python train.py --head_dim=64 --tie_word_embeddings=true --optimizer="laprop"
Each number is 128 + 32 x the weight over its row's rms, rounded and kept within 0 to 255. Layers, rows and columns count from 0. Numbers have three digits each. The size before them is the row's rms in percent of the matrix's.

# layer 2 attention query, 320x320, rms 0.0443, rows 251-293, columns 256-319
106:053100078133129187143185140132138162131189091070133115108154104082139143117105121117171100118116152110115112112166120180162146122147214116167136134118135182080104140117155151142156161121145121
119:088138134095166155091149222140116119141200137074119133124127087073131151150130159122149133094117196133117099084158127142101112163125140146203168128134123149104135199130163128125141062122142086
107:160119113139076138115109124121137147102172133119100146149128171121100110094089129098160133155118093115093104133127120148136159109118139118136171143124146123127079217118055162141155158076111138
098:116114158103087189113119111117119130144179159121130145162153087110154110139121111137103120136099097112079093087143190157137136082178119145167183093121190129080144107142118137192123077156095069
112:104106116110120181113161164153145105147158088075119142118173089107140113118136108113125135128135188150133114134191114162158119138143133169156161117094169155092148151202146137085162127159114119
104:164129108125110150118091111095150107102140139105117130171177108113102072121154121082133071158109130114126155112105121087159141145110105125114083159088096090123146161133080125106176139147140119
114:116167194099129154126047130115099110164144083085143138129126135109116112146121173124138086108152164084125096128093160094134116172175217179132106130109095066133088133136187227129171124175101187
108:157118096148078099129059102135152071084145136121102199203077105120161088149086189124114125095162098118113101107163132122086139097105147125150101103137093130093112132097191116123132115123091141
131:114122153095151144157128111074111187142099098127146131149138126080128140109164126119135080167123125080227175086074119109098141136122139165080156137137150111182100148118088175118119149142135185
155:125119146166069063173117146092139098082106186144132154135066188130184102130092140128095159131122116127121163107145153146093158083070074140143098119161164156110072163073141101159099081105130158
138:121142128072129125115153124165146164091156163221116120115150097134135148135107126115174146125131115122069085179095159118122128170054100063126160129117118124111123149077098071169190199051086083
103:075152157110165177114169177063133213161140166101215041080173177124115121051127078144107142184096183163183102100149172099134096150137121100153130186148189160128100163157111133141138108149119123
122:118141124066134143096097126160124155105157090167101119111143088143084113150101142087197094100109139082064090176071147139152143194122143120134110115060078119105119130092099124156190170088065104
118:096146130097174175116183154097107181129115144170149054067199141162113095117154118090169123148105159160138115146120130125146109217136142090112147148106137143133123163106073128160167157101115105
120:155093108099098139123084074132137085142178110086114178192155091041110120148133129108104090149161112083138164133118142058138126129131111109134116155158119069139150121145103112120107133145131154
127:178101112174108067176138164103159081125106163096120146179107177132094059145115135122112142133134149179141163103185135150133131105088077136172098118124143149140129132130150073151120039174137119
109:123164151116144145138152153157107170147111084127126079054102158196134162105120143172153128093089148133112075150122113203142129138155204157114126092079101191133098120149176155134134143137114092
138:090131104109134181065144110152119143122135092162099101083185073148140132145135107084155136127127089110094097171088109148183105196132105091123145125132094116096137112126074117134178214104111092
113:163142102170146100141172188098126127145066136114160083099099157172132088128123137114138130112071155187147117086184142207162118107132109147147101097096116173076087174132161118122134024156136111
126:149077066106080132134122101151138112121183199105119111172165114072094059148127118102166135114139139166106178118140132063154112122090059081176140153127162100117185149124095099154149131100131146
108:182093103108078103148070048159153084102168122102106189223101097042116117170129158119115095104165119087137164115139128081118160081102118110140107116159121089120147103137155106138119133116104170
096:058135166116160176115155172078118208151114154101218035055172181125121104076132104157121132173125161159161088100168182093133079155129111106154150207141195160122114179159134155150159115144139132
094:065140157159166136132139173097097208163130173121206032094156184138140131087106102163114160157123167172163112111168175114106089140142120115165141213126174157131114201130156149158137080162129140
092:148184152131148144133138089156167109090134100185046137145122102188111103131158112073135099098103140072070133208051083167145169170109158106119119111093091137145146115094079105141139155065081124
114:121085112135096110142085111123112114112122165121120172192104119033135124161130144107096138148171112097152152092161158056101126110092085126137114151190153089124120131109136132124098140112161184
129:126116129157076106152088102153114072128133156081116179208071116065165128154081163163095154091159094122098122134185156091107131060098097148147092148140128137107135134130182147114102108124137175
124:163114095098113122112171098126146111138197157139122115176166130148109096122135109147102138112135144145135171138115084094142114121153074069143150091188165077125183129145076075174121107144133107
120:096112107120121180073107106116135167147129089136114121104183085107128157126151083072114136178139082082149119134115105152144128167153133111123175137172081130116145120117034124137144208088123148
110:137165137111159171068166143108111134147131087119113068086148146168131153092178079142139101122081186150135153162057077150196131111169130150113115131114116126169136099161067155108107134169187087
131:166142122120132117129174155159168121132176136154112095120107095144095117121123147113153129090119180149058135166102123150135094131149110094162138117128138127164159130135113088142116096144089084
132:118139101093121153104113120157137135136142092106118133124168097101075132128150100084157079129105123112118136147119119089154145184104130126107119161083103145148148096158085130122148178103131105
109:054156158142168183107171173076105169145101157099181033054164171170161100071138076101119139180076156179168119115142158107159092170148118120123148185131167147122115185146081130101166125125149125
132:125134080133155153062186116140164154101108132174129107090170132204152146107121095112155139152083114157106095149122109163157129152109111085123136101114141166094151128123093080144175191065130070
097:072147175131165189147176172053106191164118152131203044057165189165114126083154089120135132196083183167170117095137147110134111163143150144106162151121173176120084180119100143151138114140135150
127:137173139145131102137158180123127135110120128149135116080068167195137120109088140152158157084091165155126104143148141202109124137140155144156101088098129169112095148125176126141106079123100087
140:059121151133104120138123116140097129123130154132132156131135116075137169143122103169109141156155107113105116145145148075120161103115131141100123197117144156141121111129141159085122174092175149
106:153150152177129113147121155170133049120080103153059176118050129168127161134153153131113126081121098120070121168113072183130157104152153162070102084123073168163109090120126122098084175130174085
101:163137111142080074133112090183139053085138084141034223177066089155125129172121147109147112075122104104079163165103061165130170115112142150111107054115053106121153072130132119100102129088140115
099:135079119112086078141139135131123145151146175119183138150123137087113126151082144127138116142172126093145140068180174077064128128073113093116132148138194119132107163108167108156149125111086181
134:093133155086170172088117100116117167155097063122129136093144094115108181136137151130155075167091108070170117135097125125124143188158185152060123133108095105131100109130115160109150214102114133
098:139047082108114093144101103152142127152130163107161175184141113021113104172105156135147112125186118103177162078189159069093114114104090113145130145157161085114129167121154129151146115116104176
089:184114126128100114121096086177151075082173101158044203180107105130115130179119142071118129093151076082086157160091094168137169105098154111106117060155068090109146081096111092116106160091110111
117:174128109155082114123065119136150078103150131107119194169082094114152054144086198132120123068147113117122111125191140155102129083115120122169077100125102122098111145102172127133134065161082140
# layer 2 attention key, 320x320, rms 0.0432, rows 251-293, columns 256-319
105:140122093094124131091162138116115099133142142153176157139120180148189098182162112118172057121111145135143129095189148068175119176103153138154129122135135181124143212103151091102168133158170120
113:124126127092133123093131169143060144111140151092109172105113138167180108207120134113146074125138132108112134063173139106166126189112138127161117074090172161096166161114159091106139120152198133
110:164138163131096108135123092142156120129126116092058102163151052146124138069077111105059150174116150093090123159041103230144158133150129083148116164129085150124149173136132128114200123110055116
105:132144075142064115124147097120170139111148079154097145160184114170177114135113102096109126143146133096086074128183107105136121115138100127123115134123149118103164166102129121189181100131090095
105:149158101143099135109155126113119067091087147136123150137149130169198134170176131101132069137103182161156152140179116117202125125087181160151109161093122142096148176142112106073170126149150067
100:147110198134112127083153106121154149106129114109137100118110176195116077114081139097209159110103188101116153137061129159147092116131147095139105137103067120103204131169132124167077093129073103
115:147178183124104119115082140121129106175126078093164134096124163134098106178150200158111140136153137129134099095151137166144050123132181124090176103122140140125127140168136163122113081197187116
104:191128123106090098106099168129155155079100071113100179144117180134172110162085215171120173122091092130126095157133127138155129096048129097089181048151096107122145177139143112165122092124176098
130:153136109098144157137146114131123146192161149166107054134137179168065156095167112137118133146175175148122137136085105162171118140157183165145175163125096104140061136145140129183144178112113095
153:158122081123119105160152175138132166081066114140091135102137188138152168069129160127153169147129128151127096169100131091156109117090118141102160063150104120089070109103105107144132160079164154
123:134107079106133095113159137146133123114099134117154214144105046114154125145147183143077146083076109150127143092115121076111094107109097119117095099088152148100121093128186041157101156122099132
130:060184144163189155129107138087102121128067133189204083105151116141127160118153103100139091119128122112123104171156116138176131168156126148079116171144135147091078131110074149117182214120122126
110:149134158143119132096120143172132106129112107084116173148081071113113081172131149098100164083085143140142150032088131129083062113119121086130123113089141137122184094191187094155060066133089106
116:062156118170189126116131117112129104130077155198175118134127044137102144151145105081102117114140098122080121121116133149108106138158116133128072198122142138096104096123123118131135213122078102
114:201076170097094148105115068145132126145187085093069146097158194132121078125095137136162129124166185100136161137096090113147134132128146072125174099127089143145191171157156114140107072137094156
121:117134135139119099180124181097113160125063093185165141114145177162131202078112102119223135146139097114137090181122103113157141143129119104084126092173114158132123101084078142121157116133181111
099:076195139141162125123138166117135085152121119123168150136115035087128164155167116119076106123094108167147123056154180141093115129137131147114088127134225109115105101133152140122123125150184094
133:145089151142135149073121062175126099092152139113094161148110050133124038180119123092069142087120122111099156066098143118071139129121100104180103163077109146109181117186179102123091102105049107
109:088142100174132115174118150105147108082049131196162101149127123162142210091139088082131136155124107118110086144152148176127133126125112158122106153148132137094104118110085172120152154111152090
119:142092147130152147094072069103122108092126133118151162126170177172148102120102114077187102090157132079136157173128062126099099135134076128154117160146120162121195139125109158081146100115064117
102:195085154099075125129117100147136149122163085072113159134155215118151115112076198176164161130132144106127154148137095096174105137081154082100171037160099112130170165150139126164123070137146156
124:060202157144197147128103140101123136124068130183204073122153098136130159120138120121130097125138123128096103165158122126136130177159115138095107185161137147111084121112070137117179234098118107
116:061192135134176131121113141094122145096061137189186081108151101134134167105157107120140096112138123131125089198176132117158116165154127144092127162165160133121068139109055151112165207099143125
100:143110139128128127121132124179131091136173165050059158154095111095125074159101134093068136082086138159132169052071135114077110091132117113184080105086090138122193095153198126114090059153097115
099:179090139090082091131129096168118194129131073124130098134149185155131157098104167166194174117159135109124142194102100097156128120127148091096197061180063109146143131135090128158127140104123153
121:157112139103097107128106140155118166102124063061124149126152189113171114090093159184158140097112110133161118156160096082157119102073115096091176049149135125139177167172090133108136074099158191
122:112097108122154158163132066122102089117209178153084166111175168144142069130073130070139094127126133113106129184102094101116180132124088131165084189120152127102131168066128148141112140140100178
119:159088177132124138082136075182123136124167121107040122118092115135124079145095120087080139122178155105100132112079131119111179123139100090188114164075066117113153157171164114157104149107047113
111:097126147151139178118139123127102089135183187119095090112135090113102090131159079060098078141123190145132164096133152146096147120167134146209081220075131126116149124138156180087120103143094156
124:085125151140139116175137122124114117136168165133127194131132077045150138119104098094171114088151141136136164129083120098106143132132132078144051156135190130149174118105158128085097095155110136
129:147135229144114149081119126163142107134148102090150097139102126145100103120113105098196170109133163117126158085083120146140099115142137110148146118114064138109200127198172130153095097121078100
121:077172138163188146114113115102124140107101172207173088127132094141104128099140069060128113133158114117111106145124122141137158157167127147111091232139113142083098120122090139108175197091096120
128:124124068153164152100143121128139099113090159130141135165107086173143112143143111071052088129039075132079126108158136122074152122110089198177098158088116160090089136116145119136137194103113113
109:079184153164175152156151140086126110128077164199167066128143087152108150136153103098112102148138120125105104143129118160153134149169114178103099209131122136087045114093094143117168223108123116
117:094150091147132095187145194125134106121086155163166168160124095087162159114135129130111114106089091168140108087144161127112122126112146137103090089142189119106084104089151117137138130122176119
133:131129199114111117141119124161122152146119106033170083100120077090117155125130136179178146089103145119130163163151153078135128127141151123095170093155112126138144113149112108107138126126116194
134:155087122117086127139178124159134117140184154062062138149074120101123108140114099146105162131111130171171162062099170131097134086104122113188117104092119111138169090156177100121068048139120145
137:188072112122074122130153118163123128140180135058066172149095147113137099141112134125133159126108138147155157090102134136090124080082126114176118087096117130155172118141186110117081030144132137
114:145145115113137110139106159098129160126055075176192116106143147156149177131105174185156162128126099116143094186145089135155081161122121127048175069188119112117078130104089084179167190119168089
132:177147166123119138081145118162148131177139096090127062147083082151065116174156133148062161152112156122103162069108140173134084135147157157140186109111084088132141137204179092174103137139090084
106:138109108099108094148114129129145153123093072169160124120159193171141161107099156164191142118157106102131131188151078120172109146103128113070174082206123120158112150126064118150161170104160099
103:184056120103075106124144119174118128144170123066045186129111146116137073146125164123117176146124154117128134082078131120113125099094142085159137067115086124137171120155205103131087052138113142
108:170094120113095084125100151133142174050088058144114206150131187138189098126103200184129158096116109134146097124143120114159127112043133092098156035149128111132138162130107123176117105110194124
# layer 2 attention value, 320x320, rms 0.0401, rows 192-255, columns 256-319
097:087144171134102121157140118106162149087132183108142150161123081090170096159144116110140116114141127114075141132105142120221114149144137110066127124127118113096142155080097101132116129096117152
104:172119125104088121176110142112104123107095138160118134167155120099152152124121132163099214116136158140125128098106105100043118155136159176147102145136126120162140130084149088123091099154162092
099:117121167132114135131110113100090138100138182155134122144114082024127166151123133155216153142194117112100175117102124146143083147174116079143106139116140029176148112116086199145117130127139159
109:065168164143190152046144092121141160118129123149153125152139076155135104147147095094104090182133095091144150111160129187184071127138113082085128130098117190126156125160112152131144128079133130
109:186095082140071078228140149133103065131130134145113124101137184130157175124130121100130121100151209134086113147059142069127131147115117212136129119129153116098062190097138158128094138142124185
093:168089116122152135152125122164126110112170139140108133163148093139154091131100142160117101090107137109096149146104108108048121111040100124118117165146142102140081141101154124132134125112132160
104:131154131110147131122091104104138117117122157080123120104149105120139194112162111140149112122148177062147123170116147113137168129137176143150198117096089106134126133199122206093181138140160157
096:160124124128089078173156135170188076147136087118135125145093169156158154134155179164103182115100114079058074157129158133065152138125087146103139117140164144145086125109159138091083135120126124
082:075122170107116121102162126138169177174113114080126126083139096110069127115161102117052099118095096092158116075131156025195131112131110077143096137198136138184132123159140119181141120122080144
098:124091111100123151114154099118050094132155167128116118130104145120097153127068174139113026111111188162106129136108144239148151070145141135176109152126138172105137147101123162149103164112186097
091:108162151151081121085131147139156152147107106097099134139108115113138169127176120147173222148126054133122103117168154081166140147169092091183160114148161120163162141099161111159068145141150138
091:101122113088166134198153066126135161122140088085120133138120125143134218126096127170108135116150043083160083057100097148074127128159092153151145109127096218096137078139149202111131157148104121
103:119109081143104141070112081149140111099147172148146158171122036021126150121151097140123115166106184069131138152144146100153089100109133058158146155091113085140190163128112105130155135113190098
091:142183122117133151199112128099127129085104153186137139117120176160169104127101131158159083130161165177130132152115125134141168127128121153096123160162133087107085157059094127126129142142195076
087:177114068126117129134102150131100113117156121164133150134144092123157121137092103096169152165148103113156154091160100131072062139100101176092089128099110126111174112100160063181107114156143119
102:153150173144097092132127163106100124148159182130150143133127168110074130131136125106148131152159179072120138123139117148192099131138166179068151129117132147085116162129079142145160132099171181
107:116108132163122107175110122139185146131173118136134134150127139127126119113105130164105141119108107118080164214086124150115124115056109164083132118187135131088023167127129088125121120111137120
097:105137128145130184041125159133151154125123113094118123087107129156073076100167139109102116122055087191150107101145158076196138115106153142140099146184144144118093133157107059147144154095167134
104:096099051062141156131146087139107131117136077132123134169133152090094158126084147161141117147107163126152167137130072237074173133116121080165175120160117181092113142112106136083158147121135069
087:112135139103137132160122131078057146110150193109129123094138148117110156137127135093149124090166142148166145080051109078102131105183217197178132117146077139152118100182081163117135134139126161
080:080137138130129103107143118154119125129187112061130123101132170112098155113119126137183092120133111112143139148094128133228167113148141077191188152178126155115062148154106162106151167131110155
103:133075122115119114209081096112186096090107136135136133166138076113187155141127129126090121102154147101101092131118102078018153106145097116111114098100115112205174121108132184111140102159131127
098:163132140116157133115114104119124161108144172160123156190134048120225098154107125165163158113173069105099167133140096163104119148080145099101134160065122113151130124104120119089083127115214174
084:122144100105169173148134116170170141118145100138110137153156117195181140136157148227107114048154030151102095148132125178038120140131136140191082103113153174160108128125128139063120121119156091
084:100130176199085134072104164147162184177114141149121132156126099089093155131151067146130179150114104150118104119171161067202118147106067112114147134200128063142124133115119095203084104116081125
093:125120144151117134102140151174152155129141142086143129141114045051139143121167091159149158084095056170106134096119176076182110121150170114164102114135125084198157079134124061135059137135137124
093:088091097102127140147155128139114134147148141130124111168131137110135213105113128141150111080145116110123126100048155081089089128136101179214117088107120234134105087124134180124062139137128165
103:085138156120164139107162161130105165174151126153136116084131176136059117118125147169066128124131151077143129133141164142137084121136134106107067122147147116146060141121117097156169142102093123
105:180149176131150155125139147105147167084091174153134147136125129203192067141102121148134129155135098234136133103097108137119154134105160144089084132119149137118138078097155067085087096101120090
107:173151130124147095148089148093098098165112119148130124089118115130187155169156177178133147144151155107090137135092165140116132164108198205124150171092134039069104129119101149134095154131163137
101:083162123185171109051146138136177155137113100101130120106148108160118095157206106115134167144131056152159133109172132078155101147108125087060108111110127090129146115166118115172162111105117131
101:144147137132147102127138160148114157178142053162143131108157101139136115124087132161095166141134085164109113153132138123112046172107079151062046131142161067089108148104131053146081094117079109
107:117083105090123182134130112129083114119112127089125129088102152094173169119126130152185139129154134114132085114126149170101159126144116066207154141106109135098152126144162162098117147165137110
100:107217196134179148149124155123128134117125105151129128112139096121183123135125145121105091123134115136102101126080115151147086147162163167105076134115127144097119106109075166078108142142114123
094:192142072114128075097153106140055094150151080086138130081124159174069067122120128171145101099080099148175135148194126155187176176160159160145118109151106139105082131183154069101131134110118127
083:159174125096160099155108121107155156142080073145111108081104149180137138116153161173137148096125094188141129127162137119087157150130133132154102131121145088134153106155143133111122122129102095
089:153132132135098137076110120152077104103168202160142104141167082047143084135150115130141128112142151068097165182141141098146073120094144084150178166134127044136114127126122126147106129116141130
102:141093126090163167162117107099149173134142165130130147164178129122190136126119119185149121134136092118130137136113129225119131083153184169144179109116118124082130103105132144113133150158157049
089:078158192191135138100125152171100149194158090109125107075091122140163134141149130150140136108147038149103108125140136140189095169148139143137147146141151132106142102102105135179093145127077122
102:094190139126143158134115141097137164138106092154120111121138137190123124111161157140124105092113095195142093122141158149120149113144157146124074124128131145074078099165108185133160125160142085
108:113149157121132128071151173110095140125107094114125113062109127106119190111163124153193158177157151142170115144126131105139131104158110131159180144134131045090161141131128149127162145163147129
087:146091095103103123133120119156150109106116138090129124137120106074132081116109104168213143106105087161112152168164164122187168087104109075163165151134150084127185148151128121153117143139188090
084:107134131101133205103084108103161090106129134139111136137134145130114119107164109139118096129109164170123115184134165155098145121157157069150190182073132089137124138165116180104203114161119076
104:177128130143061136110125149119167116147127171151113134138131123114171150164177123149149157146116122173105096130121162109149140149145162200146186137105156115102137139089103100163061117171158126
104:156154151142116137126158122144076137135110060084123122087106147183152140125104127075117066126101074109137081057143130097190185132166139180163101148143109223110150154148136182140107148178153188
097:164186178122173109054137160160158144148130103144131131113121141140126168126176163151173155123104125092118062107147159088115050111129116119095138153157148106099127158181179124096111133111107130
093:175117179123095113110149148101109164091095152117131136099090126073152187140111161140117087178145108131149131043090154048137182119138092137156093150169087074096150140131121101163107175147141159
084:123144128145120142118165136138084124149179124133118108109145076162132125113095112064122035096127118138127137158114148094203086137119130150148067140070148166145119152104120144173108153102127124
103:133081106110113102213122113156173139123104114103136133169084141110111129138108110142102156092134077135142137105108147137096196119111104134126120075127122129166153129117152099105102147116087182
088:137133116132128150095115153157155141113101134165128143144130103113180111128117125163128158112081080097076076124175197082079094127066077114084182143148149105135151108107150069168072129087127113
110:101154091132169103086123129146172138134132127121125122108123146166104089151157165098117118132081087118153148145189131121085076110078105175108125103078157109144115126163137130113205085073088136
096:111211155113110117101128151119118177158105116112128150153104135119110187125130096117129155113134086152189102129163116144153109146185148158178110099119145156135176121156133099112150100132050101
097:098169116159153133176084135071133112059097221163144134081154210147171069113118157122149132115173204165113092174172126127134175148093126120087153147161152095104102167102118162145127114164160099
093:074123187173133130086113147100065170138107110147141121067139086101096102157127132094131102151159144144115174103084142088189117128162112133107131122132116082147122074137096162194130136153140130
091:070113096102082104193144078170133127165139104079123122185102114052099124142114135119121164110109139095130149099123169082131174153169064109155129077159155103153135150118106138174112123123106135
094:147137126068135116168121101141107126139129105118112123107123144079145124102110141159133130096107183059114148086084178125129225096146129138131112144158142103127086112121139130151108157163144103
092:125115075135139096159092132109064126136107152161108127095162124151193135127134158071107134107162153095140146144087113085089073156108147202099090149108114102107070141116092183141165134174122163
107:103131079110073156147126128134159118103122154158125132160170118082178184110110112120105162126149164061124091136149115132082098141120103084101190117105117179141129137134107124103126125109120156
100:159097143086180140148131120138099174167147098133128126103134162173096195116058158143110125114172080128152118102084089132043138126149093145179099134127147154161141068117164155141100133146070137
104:095168132110148142090116098136120154134164090100141118129130165135078128079139117075153133148107144076189135173159114197104106130143131089139119149143123166172146125178131151069227096100080170
099:117098101119107121166113145126160095085129217184130155165141091077166152138101159125132159123166168110088158177059123099046045084084078130111115125074113081151138115107115144121091119094148137
101:081163175164186111062132138107157159106121137147150139116148069140098146132159099130114123133184105152158118131137088124150061163145141056100126113117136097197152120133125109144186088095113160
095:138177100087201129075152153132112156149115083128122107057155127171133180109164151114103071128119104113163108171158168129109085094134138189148136145112144115087115121168143164112170127107107121
086:154078119111072143134109096138139103114167151094133148162103165107103138136128110107116091126109164104097164123126152109170170117144094116167184119179147191118099135150146137198092127140140123
# layer 2 attention output (transposed), 320x320, rms 0.0403, rows 192-255, columns 256-319
102:099192137147145168108071152158169162127140084099172115122134145102083143122129107105143075087122116094111173084134111176160172134144075159178158113157143099130135075154099153146151128083169125
105:132112139111153115062165103200152097101152125055106120076087118116081138071132124114153076124139122138136162162105160116169157112126071096094181158139096159131096098125082152137111154148112165
107:137116155129111159078111132118210111125101091066122179091149160116109126094153143084070109089092165147149131158149134104165143094106140111101203126141166166130115104113102069130128097104097110
115:122176144126099094169132172079162082130140123141116131124130176148133125162106145166144118068092114126129118118124135137120188160159162172181152082151141058100201121146168132122125090106211117
118:093078131104161168053084048208132238122138129160115099178114062094136132111145128137173108136157077098103131099166089143124115087129167118113107157163054178112151053141120148092209134115059101
095:103126177149121127137138131123112119169133077085139028146090110144090108169115120151145138179074116162166050108137125124105083131180177123149154162087104101078129143172126092120152167139134120
110:088107164146094102159118146086109143112132101152102128094206137170094105198110162148143108107123078201095114120157096146105134137112118103124130090138150125152134126095170102141139091100137140
100:117058099083167147124123126117052198116108140184112096156121113103126114137139135136126112160166151162129155020158126149102072126130172150156086119103100131091135126110130113128187194139100163
095:167114069163132098175156134083102092155088168103168115136117142147190122139139103163142138179113156141115093184118089148098080113086149106108104189089114172094093179113144137064088157159172119
105:094150125149142131197100138152158145134150092157140078139125144153106146129151111158161203159107063100142085116100094064099091191123165151072146227152139045134122094086163052106174094172115149
098:166026078089132151156134159093122141117072130159141123119164179131157144085127155106096097135195197153128157178121158155158084100099104133082068103116135191120083089086116155107125153100099157
103:147108156127115073104159140115119114134079195176127116146119147133086067144153139102200148152154162132123117172092130159074168115152076130103093070140091148181134180148129099172139160111150146
109:102147162178095132168118189121148129129140063109156091080153137166122125153100088182152103099110051174134133110122085125132139174108122167114162165128141106107138137130147137143105091143179136
101:126206169088133142092092115176159150122161123074131166143109099064085132142132139090109129106114147069101156106146098144155140136152120115129187121159131124161108132159123136182135079113084138
090:144087206113116098087163051191149136164108082080105124161154114100127110111089148141138101108191124129148133165068151155144199106169097132127131098150111196149132105198139188069104106089102081
107:083150105136118133102080077197166184096140116163140154136142063099156105147140121118138078039113080118097157070146121164114191108128108122187148114161132082141169069133140169088159084075135106
118:155156139143118105117170074166092149166105146143095076128121109126140098146122081126162095146120103109104112061139116151054133112173104109175140114085091100088172125180120170158160132120166154
097:154183131122137101211150142106110094131168147147096134154130141147199128153099128143132133180085142071104100125147103140110080112103096075122131199119147077091126144120155128133112146173169171
110:123158193190161139151147175110103155170168168175097109078105123139108098123125110157156135107157055097135098067099096115090084146122143139107156134090132091124096159106154107164123151161158156
094:131200154125173086065172084166192093102160160102110110112154104125105100120162160081133160118081155122085111187115145138144186067143094072104160131170127127177107111125093069118117146131164150
083:147087115166138195180105142087170186177087121183121130107142140140203111126118118117119149113113129105102097110133097096084086117071166099115115151132127101103110111071166116147122100159153093
103:102148172138133082094115154121090150123140084040155056084121143143017120157129146169166094139128080185143129144135107145141136147148124155114120135124082141117103160141130097121110134140120153
101:101094137098085202091102141133146071146100041110097169105124174136073131128095165115103102094166189138158116107114190107154145113177128119156148099124167133077134122167119120157138116110074083
094:110094190084171131113168153116080092104103109155144132144064143106119107134099169109136175184119172111167161131094132113110166139133118120105143142107094134116098129159115080221123145148137151
085:185115043138139086164144111129141092087082160088153093098172147145145140134113120117112054145131143160088126188136106167130137138133109153144101092098108169108137110119101214098133123097180182
092:127148135130110131147143145119131092127117095144147148150172209169135128141139141109132105174109162116126117143125118155109110112104074113097088161122171129067122144139119124164157111147188139
104:124142194106158115123170081131146160117156155147066055115126143149111095126139156121185178173152122131124098143140160163102167097163139122089094097185096075133148105146130095130187137140166110
104:162186117162147097147161129161122102119187197098136141145082107068202125128110093104149108165053119127136152090107114131090153093118143119151201169106178090089131118139105109071110101123178166
103:132188063096114119107088110150096078147116102107143194144109155098091155079132141075078168133153220040142174191129190071152152141176068162164117081143133127158126150160117187200092095146098103
108:115088125133118096108118091163139138103125154149118178155181150128069125116121158083138152117141179163127111133186126120109102089137141098156085061143165187157174037141140140141205116131056154
103:175145126082116073169121156055096098111120134117110161171142119089172133152088164159118071145082167132139149168138124172149123091154099146179125051146136153117140145136147143091061111073166121
099:150100135128106151123138115140140123129108231120114116159064125135149104115138109119177090137119166087122158071111153190126114122146103133177132113126095184100198092204110218162172160111159123
114:126065121144134168181129182111127143156102095156156107125157156162103160093127115126102170168181154151144101180111134104150074146102136157064047135102153145126110130102132069136138168149089160
109:135187157099092116099109124153190121102148153131144149151099136100077118131137140069147117100072141075091156096144126162140191142146101128158189116179146102147171131171128140215164092093173136
086:130085057105093127139142146121087116139095170209051255149130129136218123116131122119112177152166168117128125130113145075086100116077108105131101128078155149113129143086131142155100136171126126
090:126037094098133133092170166108075088143106172116149233150094136109127135121157150104108147159145197110138148158120138107154104112126096117092120133081116206166074130112127104185104145138057122
104:116143154198121190176123142087189129121146052065122092108124117173132165124089076137115070128092098180135087099136145149184128152108170112143164155102167114092142149139104120129152172128172125
107:142173160125117063087157132139133071115088076112143130101151191106070112144087156079151159115175146138158166185094112064075165175098058111124137081149126101209079146102128083176099080155131165
099:186084088080134164156170127094170108109075185197096123174155184154133147112132143065125146181146193112112114118133167146105076106108112090123062100126134156119141100129103112163177160150137143
114:137182166108153078126185126142134101094178180106129135127123131088086126165121164078134163134113154064098165124123104154136152131147079108109175089167130088180113105137111087205131103109146171
112:182025120135110105195094137091157082127095155141154141135165118177154124135111150112085148135137161122136093223139126098128057136071143120088083101113146227155131115118176129148111102102075133
104:140079141152128181163100186082118129163091061111180158120164151148145151134147117145091141157162152138172126160119093073123048160073127117082101167089149149119070146098135094152109100169084123
097:123156157159163144169139163103139137120174082077173090105118109138077166134116129162134135122100065126120136096131106117174095160119127154099144164154128090156125131105139051182109133136125148
108:126099088068158126138109082203137160087101104127153125146175163098080167083124157075159125147193144148130167140170129135140128098140063105103056092185115156153116028098112165100180121104079156
115:123079101094095117161137120152149132163109168186132090167140158159125114124145144121147166171157164105083112163134104155124081109115122088099043146124131150126150091114136112100168167122108127
096:142060139126121159102184145087119122139136181157153138129104097135219066142070085122095108132155156077139161138108142143103172152079139134169129093084142126089127164145138158132146157106133157
102:139123138165107086163055120154148100150130163120151157119172100134124078120160114107142124098123188113100078203138053172140094108120121085061133136124175226179100134127115139065112137112124127
087:116180177121153137146072103168202177094139125156131075163116117148133116157139127140184139144106083091088121083132086159121135120134139134129151194204104088103167072154130149113185096125166100
113:105103119088133148044138167109073142137106117182108169131144184119138135158178175143122142149189192123133133154131114099080104113118106124099107127100114151091079140112103123151135124183102108
096:137132178147127143179147136082102113138135110121092102109110146176121136106090054140134071171162129142162106114119169165156117168142131153169077096092137102082156196162134170127146173147156167
116:118129164113171076109168124089068102132148145150146156147096080138137091149119138181109182106138109129169103112122153131107169096164138107166137066100115124118147115162170155094078137102131098
105:141089073106145147105137124140141102090121167179137224093123134128175133088147144109104121096155146093105199146106177103159175130094073138111141112142124174166123126095122168178090119125144099
082:145139123126118121118103132156108153120125124124033255150117076078132145129116133095100120110143135124121132127102106129160134105099120134155125106117129125149123166121114132114113130098095142
104:166214147146088068167127102112182090112130177049068115114167160150109128135125120105124134116097146138110096165151108190165146110143142093129122099175180145154166119144124139073110092118132121
102:141102142163168181095131166072123186147102164104135142085118139100142120132181099158135084113133120180119127089154068172126083090077110086098155144112133138118064132095114096092100179122143161
098:094087120204086151157122167134101154172146090071132110124103149122126113161146108150157119161110128197127103112099064121143042158094182100119138196095138112098108163094155083105145131173126166
105:119170209120127127081163066157183126096177160090086111147109081110086132153108117108147105127058105133096085100146128196174182106171161087150187121163113133140168116172128138114165141067104115
113:109188201144131134120119143123117197112204096117045104083112141129106119125101125151157043087138060165119139085119128182181171142132164164180137085156130078082186141118134142135149129103163163
110:165123104084139123089156101135111098127101200145098139154093149131136089096176160089111207176149188119142094182122200093105118101146148114105094099131110161149097173105113099128138163162086092
116:120100118127152166097186161110147107149170128155141140090094091139171123128135134159090131067098091147108113093128171107134154117113162120158212143093139093107141143095150095126082175098178101
106:079186201147124139081076112125140161106175070051116081092116106121063130153133114160151088108110083151152115094153150145168193166186165173138179125158117079111166131163125119133152086113125108
107:148142110127132078133100155116156067105112135100188180108123115114165113122138163114099099104060141130127143173117151123161209084123089153143168122128140162131122112159112153146074093068169104
103:132081167112160069160151110096108066129146182182130121188118122150152121150112167134151200145092140103145098173136128106087129130128173117139118076126093147158164093148175087116138128124134121
096:135091090161122136163108134166158170166102101099161089104121103124150127088126067171172090143124059135125142113127063129114095171091103123073105215138094123130096139060117136071123153153127130